Weights of a small GPT-style language model, trained from scratch on English Wikipedia.
Architecture: RMSNorm before each block, rotary positions, no biases in attention or MLP.
Training: a variant of SOAP for these matrices, 4520 steps.
Each number is 128 + 24 x the weight over its row's rms, rounded and kept within 0 to 255. Layers, rows and columns count from 0. The size above them is the row's rms in percent of the matrix's.

# layer 9 MLP down (transposed), 2304x576, rms 0.0347, rows 1160-1175, columns 432-575
size [ 96  93  98 102 103  98  95 111 102  94 101  98 100 104 104 105]
[[133 116  76 196 109 117 118 142 111 150 161  95 142 102 102 160 133  73  89 123 100 154 137 125 127 147 105 116 111 112 112 154 164 128 105 103 141 139 119 128 154 155 148 144 102 174 126 140 123 156 154 153 120 150 126 137 129 163 142 152 144 127 175 149 113 126 156 111 121 131 158 119 103 128 137 137  99 117 139 120  93 126 120 106 153 160 122 109 120 124 148 129 180 138  68 129 116 162 146 100 130 119  90 145 123 139 123 103  94 142 127 158 142 116 152 134 142  87  88 101 124 131 122 103 125 109 115 152 152 107 152 126 154 141 121 104 130 120 122 150 141 150 141 173]
 [101 109 144 127 153 141 112 145 170 122 137 127 135 117 152 121 124 181  80  89 137 116 137 152 120 109 107 116 118 114 109 104 130  88 111 140 180 140 157 109 133 137 114 161 157 147 152 168 121 158  75  97 116 120 152 148 110 138 132 135 145 116 125 112 134 154 112 145  97 129 137 112 116 125 130 177  93  85  85 119 147  69 102 156 130 160 122 148 123 144 130 161 135 165 126 176 107 114 111 139 139 133 132  86 155 138 155 117 120 121 116 132  98 106 148 103 112 113 116 130 111 120 112  80  86 138 101 107 112 130 157 131 129 162 173 104 112 127 133 122 121  97 144 132]
 [158 144 130 107 124 127  87 154 138 106 100 130 166 118 109 116  89 178 136 115 106 156 142 139  98  75 102 141 140  94 106 149 165 149 145 151 136 135 144  84 133 109 131 119 135 128  65 137 110 150 135 112 160  99  85 150 104 153 142 156  73  79  68 115  89 128 154 162 118 134 127 131 135 114 109 143 126 131 111 115 105 137 119  91 136 127 158 152 155 142 160 121 124 131 145 124 120 153 141 124 147 126 130 135 125 119  87 129 145 147 118 148 103 141 169 106 121 141  78 168  73 109 120 101 135 111  86 149 129 198 117 148  60 130  78 106 151 132 137 140 131 131 124 127]
 [125  77 150  96 138  68 106 102 152 121 135 146 182 129 100 141 143 108 122 124 126  92 121 123 128 187 153 104 134 143 138 122 188 147 121 140 110 118 117 157 120  93  95 122 168  93 157 111 183 119 110  88 145  82 121 174 146 152 111 140 123 152 129  74  92 128 149 103 104 150 127 145 122  81 109 150 127 117 128 138 113 114  98 181  97 134 148 138 112 104 164 118 139 154 122 123 133 124  93 151 160 142 148 108 123  81 175 115 118 113 126 134 102 134 112 134 143 118 103 114 125 138 107 129 172 112 134 139 132 130 109  92 128 113 107 121 116 157 183 140 113 135  95 146]
 [110 130 125  92 119 129 122 122 125 113 118 155 125 142  87 107 113 127 154 138 147  64 113 153 135 164 149  99 167 122 116 133 108 105 106 136 159 144 143 118  98 142 116 147 111 104 126  88 163 127 143 129 133 117 136 151 144 144 222 102 121 154 142  66 127 164 161 128 124 194 104 152 147 153 113 110 112 119 151 156 169 102 124 128 113 219 132 117  83 171 122 134 120  68 149 150 130 133 151 122  85 113 136 128 158 137 100 124 156 101 116 139 120  73 103 171 152 134  94 133 167 156 125 130 144 135 118 117 138 137 107 164  95 163 114 131 136 117 125 103 100 151 145 121]
 [ 65 141 159 118 111 144 144 109 167 127 128 106 161 121  94 162 148 155 183 115  94 164 119 162  99 108 156  98 135  95 122 122 135 123 110 154 183 113 118  89 169  80 162 129 127 124 155 118 111 170 155 155 151 145 139 127 158 158 141 128  94  99 111 142 161 109 180 145 132 144 145 115 131 133 106 136 134 117 146  96 105 162 132 162 121  94 137 113 125 104 128 122 144 141 125 106 116 171 147  93 109 127 117 129 146 147 147 160 118 105  98 101 102 168 121  95 139 115 112 141 158 140 118 177 120 103 140  87 143 144 122 133 140 103 129  98 121 146 154 163 125  99 151  99]
 [122 138 150 147 154 117 115 121  86 115 126 152 130 122 115 123 144 135  98 157 131  69 117 146 159  68 138 163 106 123 133  98  92 131 135 131 114 111 165 123  93 132  77 149 103 156 169 117 128 100 121 117 120 148 137 102 135 111 142 165  94 119 119 125 100 170 139 110 131  89 123 129 165 157  92 153 111 131  98 102 148 117 123 148 187 162 135 123 148  93  87 128 142 131 129 141 101  99 132  96 109 162 113 120 139 145  83 147 155 132 118 107 125 128 137  98  85 162  85 129 154 161  89 111 128 114 104 103 173 123 132  93 172 154 133 146 140 135  84 139 138 116 166 162]
 [144 162 145 126 167  97 114 124 144 103 122 175 129 148 114 152 138 134 103 140  99 100 152 125 112 174 166 126 107 141 117 123 137 119 150 119 152  90 114 120 150 160 106 136 115  87  96 168  92 129 105 174 110 147 118 125  98 137  86 138 107  74 131 130 164 128 161 138 149 130 123 107 142  98 168  89 115 105 110 145 142 129 127 120 106 126  94 114 120  46 131 156 135 121 179 133 132 100 137 127 134 139  98 129 116 165 124 109 106 111  93 143 145 137 127 124 135 112 105 145 118  91 152 138 109 141 133  98 121 118 108 134 125 171 149 119 159 128 112 144 156 127  87 144]
 [165 104 101 109 155 133 147 112 146 193 112 148 118 127 120  92 128 127 108 113 128 132 153 111  91  89 128 160  79 105 101 102 148 171 130 136 131 126 131 138 122 136 114 133 163 142 146 128 119 146  98 122 135 132 117 173 142 134 121  90  95 135 128 118 157 143 119 114 138 114 129 110 117 119  91 146  98 156 159 162 126 120 121 156 140 126 128 123 128 160 167  96 128  92 165 107 112  91 117 121  99 133 125 165 139 127 138 108 132  94 140 122 161 159  98 127 160 142  97 161  56  77 103 164 165 201 157 106 112 124 133 163 145  83 122 120 124 107 111 133 163 111  85 113]
 [159 130 140 137 104 204 126 127 121 122 104 153 173 101 117 146 122 111 137 128 131 125 121 114 147 104  99 110 131 146 131 161 126 153 119 181 126 152 113  96 119 126 102 138 122  73 131 129  99 113 114 142 118 138 165 130 133  96 132 126 132 113 121 103  86 122 121  89 112 120 126 134 101 118  84 137 182 153 115 125 114 124 170  90 131 129 132 156 165 101 104 124 119 106 117  94 121 133 132 109 153 104 178  78  91 125  85 133 124 135 146 149 112 141 163 129 185 124 101 131 133 115 139 126  98 170  99 150 140 120 112 126 100 133 132 116 108 134  98 134 147 125 137 116]
 [ 98 120 117 135 129 131 107 156 119 129 136 160  96  95 134 111 116 159 118  83 114 141 161 150 123 144 144 109 133 134 124 114 182  90 157  82 125 112 141 103 152  95 160 125 113 115 122  97 176 113 161 124 155 130 126 108  98 124 116 111 108 137 132 135 150 127 149 113 126 137 171  86 157  89 160 142 130 115  92 141 114 165 138 102 102 138 178 155 166 131 119 131 103 154 140  93 173 142 109  90 106 115 117 131 113 143 142 142 113  74 146 169 104 152 149 102 108 121 154 143 113 101 112 123 126  81 121 140  99 147  83 110 147 143 158  96 122 119  98 123 102 104 125 113]
 [128 105 125 132 146 128 160  84 104 133 135 132 155 145 128 132 102 109 150 122 126 122 166 124 138 173  97 120 144 117  88 114 108 142 134 145 159 142 172 123 126 130 116  94 116 131 126 104 107 136 104 100 158  94 132 166 157 169 111 115  98 113 146 148 128  97 159 139 108 127  97 125 155 134  90 128  94  42 141 147 105 113 102 116 126 154  92 173 137 142 121 139 145 122 136 134 128 115 132 149 173 120 144 156 118 114 113 111 132 131 131 146 116 152 142 149 116 127 108  99 124 151 124 138 184  86 112 128 116 153 118 143  96 132 148 124 104 154 130 132  95 135  71 162]
 [142 156  95 111 149 128 145 107 122 110 111 142  95 154 118 141 129  89 116  66 150 145  95 141 127  55 137 123 137 139 166  90 144 109 126 110 110 136  76 145  68 130 123 106 126 147 141 144 120 137  70 101 142 134 131  89 147 112 121 123 148 119 121 136 112 131 109 147  88 130  99 150 148  73 123  92 119 137  72 126 147 109 104 126 102  91 203 131 173 131 101 125 164 139 113 173 158 122  94 157 137 115  98 140 172 109  99 132 118  84 137 138 153 146 107 104 114 129 105 144 142 130 143 131 162  84  81 131 121 135 137 115 103  94 158 139 124 105 103 151 132 157 104 102]
 [145 119 104 151 163 182  95  79 127 141 139 118 135 145 107 101 119 148 139 138 148 157 118 104  84 145 119 123 146 142 142 128  87 106  84  97 149 162 142 121 154 129 121 148 146 100 137 140 121 164 108  96 132 127  91 147 134 127 146 126 116 158 159  97  85 160 156 111  96 141 154 102 146 142 128  97 136 160 158 104  69 134 138 147 143  94 145 136 137  97 143  58 125 121 124 118 116 162 147 160 154 135 114 103 140 125 134 173 126 136 102 124  93 142 153 114 145 143 118 117 141 113  97 102 137 105 116  96 155 100 107 128 121 142 133  87 120  92 126 193 175 119  85  93]
 [163 132 151 104 122 138 147 106 149 131 140 147 111 106 122 136 169 130 148 151 143 196 108 159 147 180 112 102 108 115 113 122  90  95 138 150 118 130  80 176 141 103  93 147 111 126 133 159 109 136 155 150 115  90 113  95 139 140 153 128 140 124 121 108 150 110 105 119 164 124 126 118 171 156 124 168 146 114 176 114 147 137 122 104 149 152 127 142 123  70 101 126  94 157 135 132 134 165 141 139 129 110 107  76 120 129 141 135 155 140 128 178 123 156 145  90 109 156 147  77  89 116 153 133  92 125 109 114 151 135  77  87 159 143 117 152 162 108 126 133 140 165 143 136]
 [140 117 123 173 149 125 136 125 163 131 153 114 146 140 137 152 157 143 177 153 118 122  99 105 125 160 108 104 172  98 131 179 160 146 130 161 148 140 145 157 160 119 126 133 105  99 129 131 124 134 161  90 131 113 130 135 112 118 135 130 102 147 124 131 106 139 153 123 131  92 114 109 100 105 111  95 110 190 138 115  61 133  85 128  92  88 110 146 123 130 116 107  62 104 125 127  83 144 139 130 141 107 113 123 126 109 135 127 101  89 104 122 129 149 127 102  92 119 135 140 145 159 104 208 124 113 171 155 142 100 119 139 118  81  88 133 127  91 115 152 144 140 171 123]]
# layer 9 MLP gate, 2304x576, rms 0.0347, rows 1161-1176, columns 432-575
size [ 89  92 102  96  91 108 149 104  91 100  97  94  96 100 112  79]
[[121 133 129 139  96 136 105 116 162 179 157 122 153 160  67  90 145 114  78  89 126  87 127 113 149 183 147 115 161 135 105 102 157 136 109 154 152  95 109 106 107 111 154 172 138  87 127 134 111  86 111 123 177 140 159 121 149 145 111 129 108 151 155 126 159 121 109 110 163 103 128 119 138 126 136 126 130 109 133 145 159 180 139 108  89 147 147 144 112 134 126 124 120 171 142 152 145 113 127 113 103 153 143 113 132 137 137 120 126 114 168 105 180 121 165 141 125 107  88 161  92 151  93 125 158 137 136 148 109 104 155 140 169 132 101  79 154 118 141 108 125 177 144 198]
 [143 126 106 102 166  93  64 143  83 114 126  78 101 138 134 129 135 120 129 124 124 174 145 146 108 119 136  92  56 129 124 147 112 165  82 112  88 146 112 131 146 138 137 109 140 101 124 129 142 167 151  98 105 143 142 144 142 166 115 167 125 115 132 146 119  81 149 140 108 148 147 158 134 135 118 163 128  90 194  66 154 168 128 130 110  78 141 111 148 157 162 132 112 105 159  81 149 111 125 128  94 105 165 139 110 135 105 141 125 136 100 157 165 168 138 136  83 117  97 132 103 139 145 120 135 151 146 132 151  65 102 124 153 126 115 128 143  93 130 138 111 120 126 126]
 [166 140 152 142 142  83 141 146  73 126 115 133 125 139 114 140 132 120 105 124 130 163 146 134 115 164 136 125 110  84 110 152 102  89 173 117 144 126  78 145 126 103 167 136 131 100 170 139 132 128 129 141 131 116 109 144 141 128 106 129 126 150 130 146 160 122 162 102 146 148 140 102 154 104 138  98 147 119 147 131 129 147 155 160 165 138 165 133 101 126 134 151 108 150 102  99 154 144 107 131 107 139 119  85 104 125 134 108 120 124 141 132  95 135 137 106 128 126 138 111 116 132 140 140 151 141 102 142 149 124 155 144 123 158 112 117 164 111 145 122 126 147 166 158]
 [129 124 122  81 114 168 154 137 117 104 124  95  98 132  93 126 114 106 122 124  93 124 147 144 129 165  94 152 142 100 111 167 100 135  99 126 136 138 169 150 131  99 106 143 152  89 123 104 120 131 118 125 132 124 116 149 156 135 143 114 148 131 176 123 135 104 171 142 142 150 126 131 147 126 119 131 149  84 153 175 132 129 152 121 109 128  97  85 111 165 121  86 139 146 123 114 143 126 165 109 101 159 141  78 146 145 151 143 129 129 137 115 140 132 105 144 132 101 145 108 169 107 136 137 142 152 171  99 135 140 119 128  96  74 143 111 101 176 131 126 126 181 111 140]
 [162 115 143 138 116 129  93 144 159 165  92 112 120 101 110 143  94 113 107 141 123 139 114 130 132 112 105 160 113 135 145 147 151 120 126 126 131 119 100 137 146 180 128 129 148 131 132 123 116 146 107  71 162 145 140 184 130 176 157 174 125  97 144 131 127 153  88 175 135 122  97 179 131 142 123 139 143 136 113 166 125 116 143 137 110 146 127 123 150 137  64 134 135 119 131 135 130 107 124 156 126 158 145 128  88 106 168 123 185 141 145 147 164 108 167 141 117  90 129  98 143 148 133 112 130 121 135 140 126 125  94 201 148 164 133 134 137 150 121 118 147 113 114 114]
 [115 133  90  80  77 202  99 147 111 114 109 126 131 121 105 151 129 115 159 111 136 119 146 131 155 147 106 136 122  85 146 125 148  92  93 134 116 118 141 143 127 133 144 128 140 120 129 111 120 125 136 107 130 129 116 139 130 153  97 105 112 109 102 158 147 161 111 145 127 128 127  98 161  95 131  99 163 136 138 152 127 155 118 174 137 100 100 142 120 179 162  98 135 156 144  89 122 139 141 125 134 122 162 113 100 131 165 124 127 140 111 139 152 122 128 132 145  68  94 125 120 113 120 121 153 126 133 101 142 139 121 134 136 134 116 108 134 136 206 151 135 162 115 134]
 [154 105 166 123 154 135 122 100 156 159 143 142 152 134 106 182 119 125 126 110 128  96 133 135 127 169 123 116 103 124 159 126 131 135 135  91 143 120  96 121 162 137 137 140 120 111 138 124 159 148 126 163  88 162 129 148 122 130  99 138 101 125 145 135 155 120 180 157 107 115  96 117 103 143 133 111 142 115  86 105 101 149 105 170 117 135  96 110 114 140 158 135 182  97 169 143 161 112 121 148 147 123 131  97 147 137 123 116 150 156 165 161 124 138 114 131 140 171 104 105 113 120 155 138  97 142 106 113 122 108  78 132 131 106 152 115  81 115 132 161 170 146 108 137]
 [108 142 161 147 135 115 115 129 134 129 122 130 136 120 119 106 173 160  61 109 162 143 143 169 144 175 150 120  56  96 169 131 116 135 140 137 187 130  90 121 166 154 121 117 156 116 154 131  70 126 113 160 125 149  96 140 135 148 131 121 168 143 159 121 158 173 130 116 129 153 155 134 137 153 109 139 145 140 117 158 103 102 117 140 169 120 189 116 136 162 114 151 105 124  92 107 134 122 131  84 154 153 104 149 121 140 142 131 142  97 148 106 136 172 141  85 130 117 148 137 129 158 106 103 107 169 117  87  99 163 121 119  74 101 117 151 114 131 150 130  88 119 155 113]
 [125 104 111 107 128 109 149  95 156 139 135 144 125 162 123 125 145 131 126 127 157 118  95 145 139 125 118 155 113 103 121  77 188 106 133 133 158 144 113 174  76 129  86 136 156 181 188  99 133 117 129 129 157 152 109 115 129 105 129 146  94 133 128 122 146 120 132 112 150 123 133 103 135  47 140 160 172 146 124 119 122 132 118 140 134 123 156 131 138 158 145 108 140 142 122 146 143 144 127 120 157 113 171  84 148 124 182 124 130 158 154 113 122 140 141 125 130 123 145 155 123 143  99 117 122 135 116  85  71 108 142 115 149 169 122 108 130 166 150  94 152 117 129 151]
 [105 117 163 151 167 121 151  88 136 119 117 128 131 155 113 158 128 128  80 119 161 153 127 134 114 136 147  92 110 149 169 112 156 124 143 109  99 113 135 159 109 147 125 133  99 147 151 110 122 152 166 123 129 132 109 101  78 136 125 113 122 120 157 135 134 104 133 121  88 126 134 133 143 153 153  80 126 121 156 143  91 129 148 156  93  86 125 139 137 116 159 110 135 122 168 135 163 146 149 143 196 123 149 143  92  95 131 123 173 126 129 144  90 160 144 167 175 108 184 133 146 124 141  97 151 133 213 162 116 134 116 156 136  79 121  94 125 105 143 123 183 135 125 166]
 [125 128 136 108 111  68 128 108 155 116 100 139 133 134 130 134 163 170 103 121 105 122 105 129 102 112  85 111 167  96 160 112 148 137 129 143 105 164 143 163 114 154 141 142 111 102 134 122 138 156 159 112 150 125 140 115 120 129 118 156 133 122 101 140  85 137 108 125 137 133 183 142 146 141 152 139 142 156  87 122 120 129 127  89 150 135  98  96 144 153 110 122 120 142 115  86 105 156 149 124 165 169 140  77 118 133 155 148 134 138 165 134 130 160  96 131 149 197 124 132 111 113 143 108 129 129 119  86 139 117 142 116 162 121 131 165 123 105 114 164 128 146 119 103]
 [116 124 196 134 162 119 192 131 138 126 160  74 117 139 143 136 105  82 134 114 114 112 161 155 117  88 114 140 110 171 102 135 100 123 175 106 122 110 146 132 156 121 138 125 123 142 122 118 145 122 115 117 116 180 151 154 136 101  93 110  97 125 174 118 149 118 137 104 109 112 134 125 153 103 138 142 150 107 114 112 105 109 153 115 107 127 116 118 115 154 162 162 143 185 122 124 123 129  70 146 137  98 123 115 150 108 162  92 134 152 166 137 138 139 156 104 104 143 118  97 131 112 157 115 146 120 137 113  96 143 155 170 152  88 137 130 128  96  77 147 134 175 112 144]
 [135 148 133 122  94 113  88 132 135 114 135 108  89 146 134 111 122 151 109 158 104 168 124 133 184 102 111  99 129 129 150 151 148 113 134 154 137 124 102 128 166  91 109 144 111 144 139 105 133 144 132 105 137 138 102 107 150 132 119 117 138 133 147 119 118 159 137 103 105  99 103 145 121 119 116 124 126 157 131 134 102 132 110 155  93 123 113 111 163  87 139 121 135 128 100 110 118 144  84 109 165 103 204 156  97 104  94 123 101 132 138 105 117 138 116 139 168 151 153 131 112 163  85 157  81 137 130  73 110 155  92  77 110 116 113 107 143 111 126 139 149  91 114 103]
 [132  91 118 138 142 143 111  90 143 184 187  93 119  89 121 142 126 121 140  87 134 167 177 173 134 115 136 136  88 103 163 153 111 113 125 103 136 123 131 161 111 143 124 124  96 138 142 134  83 128  89 137  85 120  96 183 177 126 113 193 106 130 122 127 119 157 153 159 102 134 120 145 119 119 122 133 111 100 126 116 139 101 165 102 158 133  95  92  93 126 143 139 138 141 146 144 138 173 115 163 115 117 155 125 124 142 126 196 148 182 164 115  96 138 145 120 111 149  89 128 141 146 136 116 153 134 133 119 104 160 100 140 136 123 133 177 109 153 124 132 137 155  93 134]
 [ 79 145 122 112 127 114 120 153 154 111 108 132 138 134 138 106 161 139 145 149 148 120 119 139 116 148 110 122  63 116 121 170 157 171 108 123 131 125 114 154 138 112 115 101  71 140 119 129  98 158 160 104 127 133 114 111 182 130 128 172  73 146 155 151 154 133 129 126 112 134  80 166 150 146 102 128 115 155 111  97 152 102  94 150 175 136 112 135 145 121 125 130 122  94 149 140 115 147 150  94 123 114 103 136 112 122 146  79 141 140 146 106 148 119 119 129 176 115 153 134 132 162 120 160 157 135 133 102 153 121 144 130 155  49 120 116  67 108 126 163 169 135 148 156]
 [108  92 163 132 165 131 100 138  98  82 130 145 118 118 134 142  87 126 130 145  92  91 110 166 146 104 169 147 121 136  90 121 114 158 147 117 135  91  96 120 127 134 145 195 140 126  95 127 146 118 134 149 141 116 142 104 169 122 155 177 150 118 133 107 154 111 106 104 184  98 129  84 139  80 103 131 109 144 131 100 104 108 162  97 145 134 158 127 138 138 136 164 129 116 163 129 143 121 107 115 134  80 115 136 143 112 157 163 100 121 185 119 118 150 134 144 101 140 164 152 141  92 140 154 117 122 119 113 118 133 162 102 136 119 114 116 119 148 136 167 139 100  99 112]]
# layer 9 MLP up, 2304x576, rms 0.0347, rows 1161-1176, columns 432-575
size [ 89  95 100  99  94 102 156 103  89  97 102  94  97 101 104  77]
[[ 98 129 119 135 149  73 128 138 115 122  72 149 119 141 158 142 103 140 162 166 118  88 208 128 115 137 102 149 145 132 158 131  62  73 124 175 137 101 115 150 146  86 133 108 143 136 117 127 173 110 150 141 204 115 104 107 133  84 121 106 133  93 140 144 149 144  91 148 124 124 107 166 168 126 119 124 112 104 166  78 137  99 109 126 162 133 155 150 151 129 107 101 128 135 143 124 153 131 134 148 145  89 116 127 112 104 133  96 128 137 140 111  89 122  99  98 129 144 134 137 143 132 142 147 135 176 131 101 110 171 126 114 109 143 148 179 156  92 125 138 127 111 150 141]
 [133 139 130  78 138 111  90 166 165 112 122 131 127 159 132  65 136 141 121 158 140 119 158 111 118  69 106 102 136 103 133 140 120 143 108 143 146 114 116 122 104  97 123 161 119 126 125 148 144 155 164  86  98 100 111 136 126 135 133 103 165 118 134 167 119 172 144 119 146 110 106 107 164  93 116 140 128  99 123 103 134 121 130 102 124 158 111 112 147 170 156 104 112 132 153  89 124 144 142  99 106 109 116 168 127 137 124 119 128 141 140 151 124 106 113 130 129 142 106 181 136 110 154 147 132 117  99 128 118 208 108 139 142 131 118 133 119 176 121 117 148 148 161 120]
 [ 83 102 143 142 138 134 130 136 138 138 159 133 146 139 145 126 130 127 132 132 131  93 128 133 120  83 130 116 144 145  92  89 140  99 143 104  97  98 119 147 124 118  92 118 127 121 124 109 107 109 132 100 145 147 142 137 128 151 118 151 176 142 104 135 139  88 142 131  99 137 161 126 138 129 132 152  98 145 139 132 141 113  93 119 123 123  83  98 165 107 127 144 141  99 142 147 128 118 137 128 158 132 140 178  57 170 174  97  92  67 150 168 165 131 180 191  77 110 109 115 151 117 109 124  56  80 109  79 138 105 137 113 170 117 105 120 101 147 140 133 125 125 101 164]
 [101 110 150  73 111 103 162 140 106 102 140 137 156 126  88 140 111 161 122  67 101 126 145 139 117 151 102 149 121 135 117 120  93 124 125 114 149 130 115 132 104 131 111 121 119  98 123 123 149 126 159 123 128 105 160 124 108 162 135  87 106 128 144  83 142 129 147 161 132 179  95 143 153 135 123 106  74 106 146 133 111 118 146 113 152 184 110 116  94 147 105 129 133  96 169 129 110 136 135 116 100 151 114  97 154 135 161 126 106  90 121 154 114 123 105 192 120 130 120 119 125 166 107 101 120 153 199 101 135 130 123 168 135 132 120 120 155 104 137 131 109 141 144 145]
 [ 87  85 164  99 104 140 177 139 140 123  77 120 121 146 123 102 156 158 137 103  98 138  92 148 127 151 175 131  88 101 113 142 109 129 161 164 166 113 134  81 166 113 118 107 144 107 125 150 110 180 104 155 151 109 124 112 131 160 179 146 134 146 104 143 135 115 155 126 106 140 140 112  99  84 102 136 105 120 123 147 118 173 141 115 195 106 127 117 110 112 140 113 104 156 109 127 142 165 132 119 108 143  92 165 129 159  86 134 136 138 133  66  82 131 129 110 156 107 130 142 143 156 106 154 123  69 152 125 136 117 127  69 117 101 146 102 149  82 128 145  99 128 111 130]
 [167 135 105 130 107 111 174 104 113 131 132 100 128 126 133 136 104 134 125 134  88 130 122 115 135 119 157 127 166  85 147 104  96 174 143 141 137 138 134  94  96 135  67 154 134 153 148 119  70 123 123 123 163 204 133 116 112 171 111 169 116 110 166 115 129 108 129 108  86 143 151 165 141 167 111  90 129 123  86  73 150  80 106 128 150 145 134  76 129 124 146 100  96 119 110 121 157 131 132 132 121 156 146 178 140  87 150 145 135  92  99 127  93 125 138 134 120 154 152 111 187 128 135 120 126 125 143  66 108 122 149 145 140 119 124 132 120 113 107 152  89 127 141 110]
 [148 147 140 108 162 134 160 140 127 158 135 162 149 142 102 150 117 139 100 120 142 101  86 128 122 163 115 102 118 138 177 128 138 121 131 105 130  99 131 138 159 151 140 136 142  91 144 144 145 141 117 115 111 144 134 120 123 120  75 149  96  99 121 121 126 120 137 124 123 113 127 151  93 136 130 120 137 115 108 118 137 107 139 168 113 133 129 137 107 112 164 133 179 100 177 143 123 121 140 121 117 127 149 137 128 142 116 139 152 127 177 125 130 132 126  89 131 140 121 149 129 103 126 125 110 116 134  60 112 115  85 140 137  95 137 111 100 161 150 196 125 155 102 159]
 [145 117 135 125 131 127 111 105 128 137 100 185 123 142 125 104 125 107 136 146  96  92 125 149 120 113 112 127 102 112 114 120 109 125 107 107 144 127 118  66 109 129 142 157 121 151 123 131 128 128 109 119 187 142 110 168 137 154 113 119 137 152 131 121 127 119 119 141 160 138 187 130 150 126  89 133 104 132 152 130 112 151 126 110 179 151 136 138 145 146 124 112 109 115 114  92  88 126 145 148 105 124 146 103 137 108 108 102 139  81 131 145 135 161 148  91 134 131  79 173 119  90 101 124 100 136 105  89 100  95 137 133 145 113 151 126 154 107 128  68 106  93 116 136]
 [137 124 126 135 126 174 131 128 100  98 133 153 154 112 123  98 110 147 187 127 144 101 161 135 128  88 134  82 119 127 129 148 100 124 146 108 104 116 121  90 138 114  85 148 107  95 110 115 108 130 132 133 116 123 160 110 120 139 130 118 113 121 169  80 132 142  79 136 106 142 120 128 111 137 113  97 111 168 133 142 152 120 137 115 107 124  90 110 155 112 156 123 115  90 144 124 101 120 126 113 172 168 100 135 128 125  78 133 128 114 127 125 124 161 116  89 109 149 117 149 114 100 168 131 121 134 145 131 122 119 145 145 130  98 128 144 146 131  94 160 155 181 181 115]
 [113 117 147 135 141 131 118 196 147 107 119 122  80 118 102 121 149 155 163  94 146 149 121 158 120 158 129 112 146 154 155  96 152  97 177 150 120 149 117 101 135 164 153 104  96 106 135 101 133 124 187 122 115 122 142 136  74 119 165  99 128 109 108 184 147 104 118 117 147 138 191  63 138 132 182 149 112  73  82 155 119 162 122 119 106 133 101 130 136 164 152 141 111 115 165 114 122 144 127  89 107 155 136 160 125 123 114 121 117  55 118  92  91 124 141  96 110 128 126 152 118 139  90  87 120  97  98 103 104 117  85 115 121 101 117 131 152 121 123  86 173 117 130  99]
 [137 125  84 115 132 101 162 119 154 129 152 146  94 135 167 138 126 164 119 139 123 131 174 166 115 111 167 109 106 137 151 101 121 144 114 132  90 193 155 153 109 103 116 107 137 107 179 147 112 125 116 143 147  91 108 167 116 121 155  86 131 144 124 136 155  99 133 132 114  85 101 113 112  72 128 177  87 119 169 118 136 107 127 101 150 115 127 123 161 116 123 118 146 113 132 170 154 157 129 133 122 122 141 150 124 107 191 149 133 163 149 112 136 152 121 118 109 164 131 101 135 137 129  77 122 127  75 152 150 137 100 131 160 152 122 123 125 112 142 171 148 136 109  80]
 [123 169  89 107 110 109 117 119 138 149  98  77  64 166 135 111 128 190 152 145 146 140 128 117 153 146 158 122 142 123 141 121 144 148 129 138  84 144 130  94 116 142 140  70 104 133 125  96  98 162 127 149 137 163 152  93  98 106  97 104 170 146 134 133  93 145 143 164 111 103 109 172  68 107 163 145 102 138  79 135 145 157 114  82 118 126 110 119 148 139 135 123 128 120 113 149  50 123 125 126 111 138 144 124 122  94 134 117 116 121 103 127 115 142 133 120 139 104 143 121 116 138 115 112 163 142  95 136 115 139 170 132 118 115 145 108  78 130 104 114 122 142 112 112]
 [145 117  85 163 171 103 102 112  94 118 143  91 143 131 114 136 144 134 146 144 139 153 134 121 105 124 111 142  98 152 146 130  90 127 154 102 154 154 150 139 128 113 117 127 132 114 124 157 132 137  90 114 109 104 103 107 149 115 155 105 150 146 157  81  96 157 154  69 107 152 145 138 135 148 116 129 150 144 143 117  81 113 121 135 105  93 154 128 193  59 153  82 132 136 131 117 164 153 155 110 124 118 146 103 131 166 120 177 106 115 138 153 110 144 125 177 115 153 102 103 137  75 137 129 108 123 101 104 151 140 121 125  95 144 134  80 102 104 145 163 138 143  80  86]
 [147 135 161 114 124 144  77  91 132 128 140 135 160 114 119 156 191 145 137 138 125 158 121 158 149 148 115 127 106 116 122 100 103 103 119 150 101 137 117 130 141 122 120 179 153 138 112 140 110 127 116 125 105 106 118 112 111 104 159 134 117 158 140 112 151  87 130 128 175 141 124 143 130 151 176 131 125 125 160 120 112 129 108 165 125 195 124 141 143 105 115 115 101 135 163 149 146 112 108 139 126 113 121 118 119 106 152 144 136 151  84 134 161 148 178 107  76 124 130 152 124 111 144  91 114 153 149 143 110 160 119  99  85 123 120 169 114  83 125 160 114 129 151 125]
 [147 113 138 131 139 146  75 190 144 115 137 176 107 143 173 122 145 135 144 153 104 178 126 114  85 114 119  90 117  98 164 145 149 133  82 118 115 117 112 106 146 124  87 149 111 105 136 127 105 152 134 131 126 111 137  92 149 105 125 147 108 153 118 146 121 124 114 114 151 109 124 150  92 159 147 101 105 149 112  82  86 100 103 164 143 122  96 114  94 130 112 104  89 109 103 101  78 129 122 136 138 148  72 139 117  77 158 148 112 134 118 121 167 166 134 117 131 120 118 166 143 168 122 154 114 137 102 152 143  76 113 136 105  76  83 180 121 144 167 149 147 122 148 154]
 [119 170 147 118 107 136 161 126 100 149  96 122 134 167 140 139 155 109 124 125 163 114 137  90 103 128  98  72 127  74  95 173 128 103 138 121 119 144 135 164 117 122 126  96 126  95 128 132 149 131 159 105 120 145 119  72 122 120 102 107 109 103 120 183 134 170 127 131 103  96 155 115 139 151 116 147 134 144 101 139 133 111 140 107 108 136 142 132 135 159 119 119 119 124 145 147 155 118 138 137 119 131 108 153 132 166 137  87 118 112 180 103 105 112 131 160 162 126  99 163 142 125 151 111 112 110 120 151 130 132 100 123 137 122 107 128 145 104 105 169 121 115 136 126]]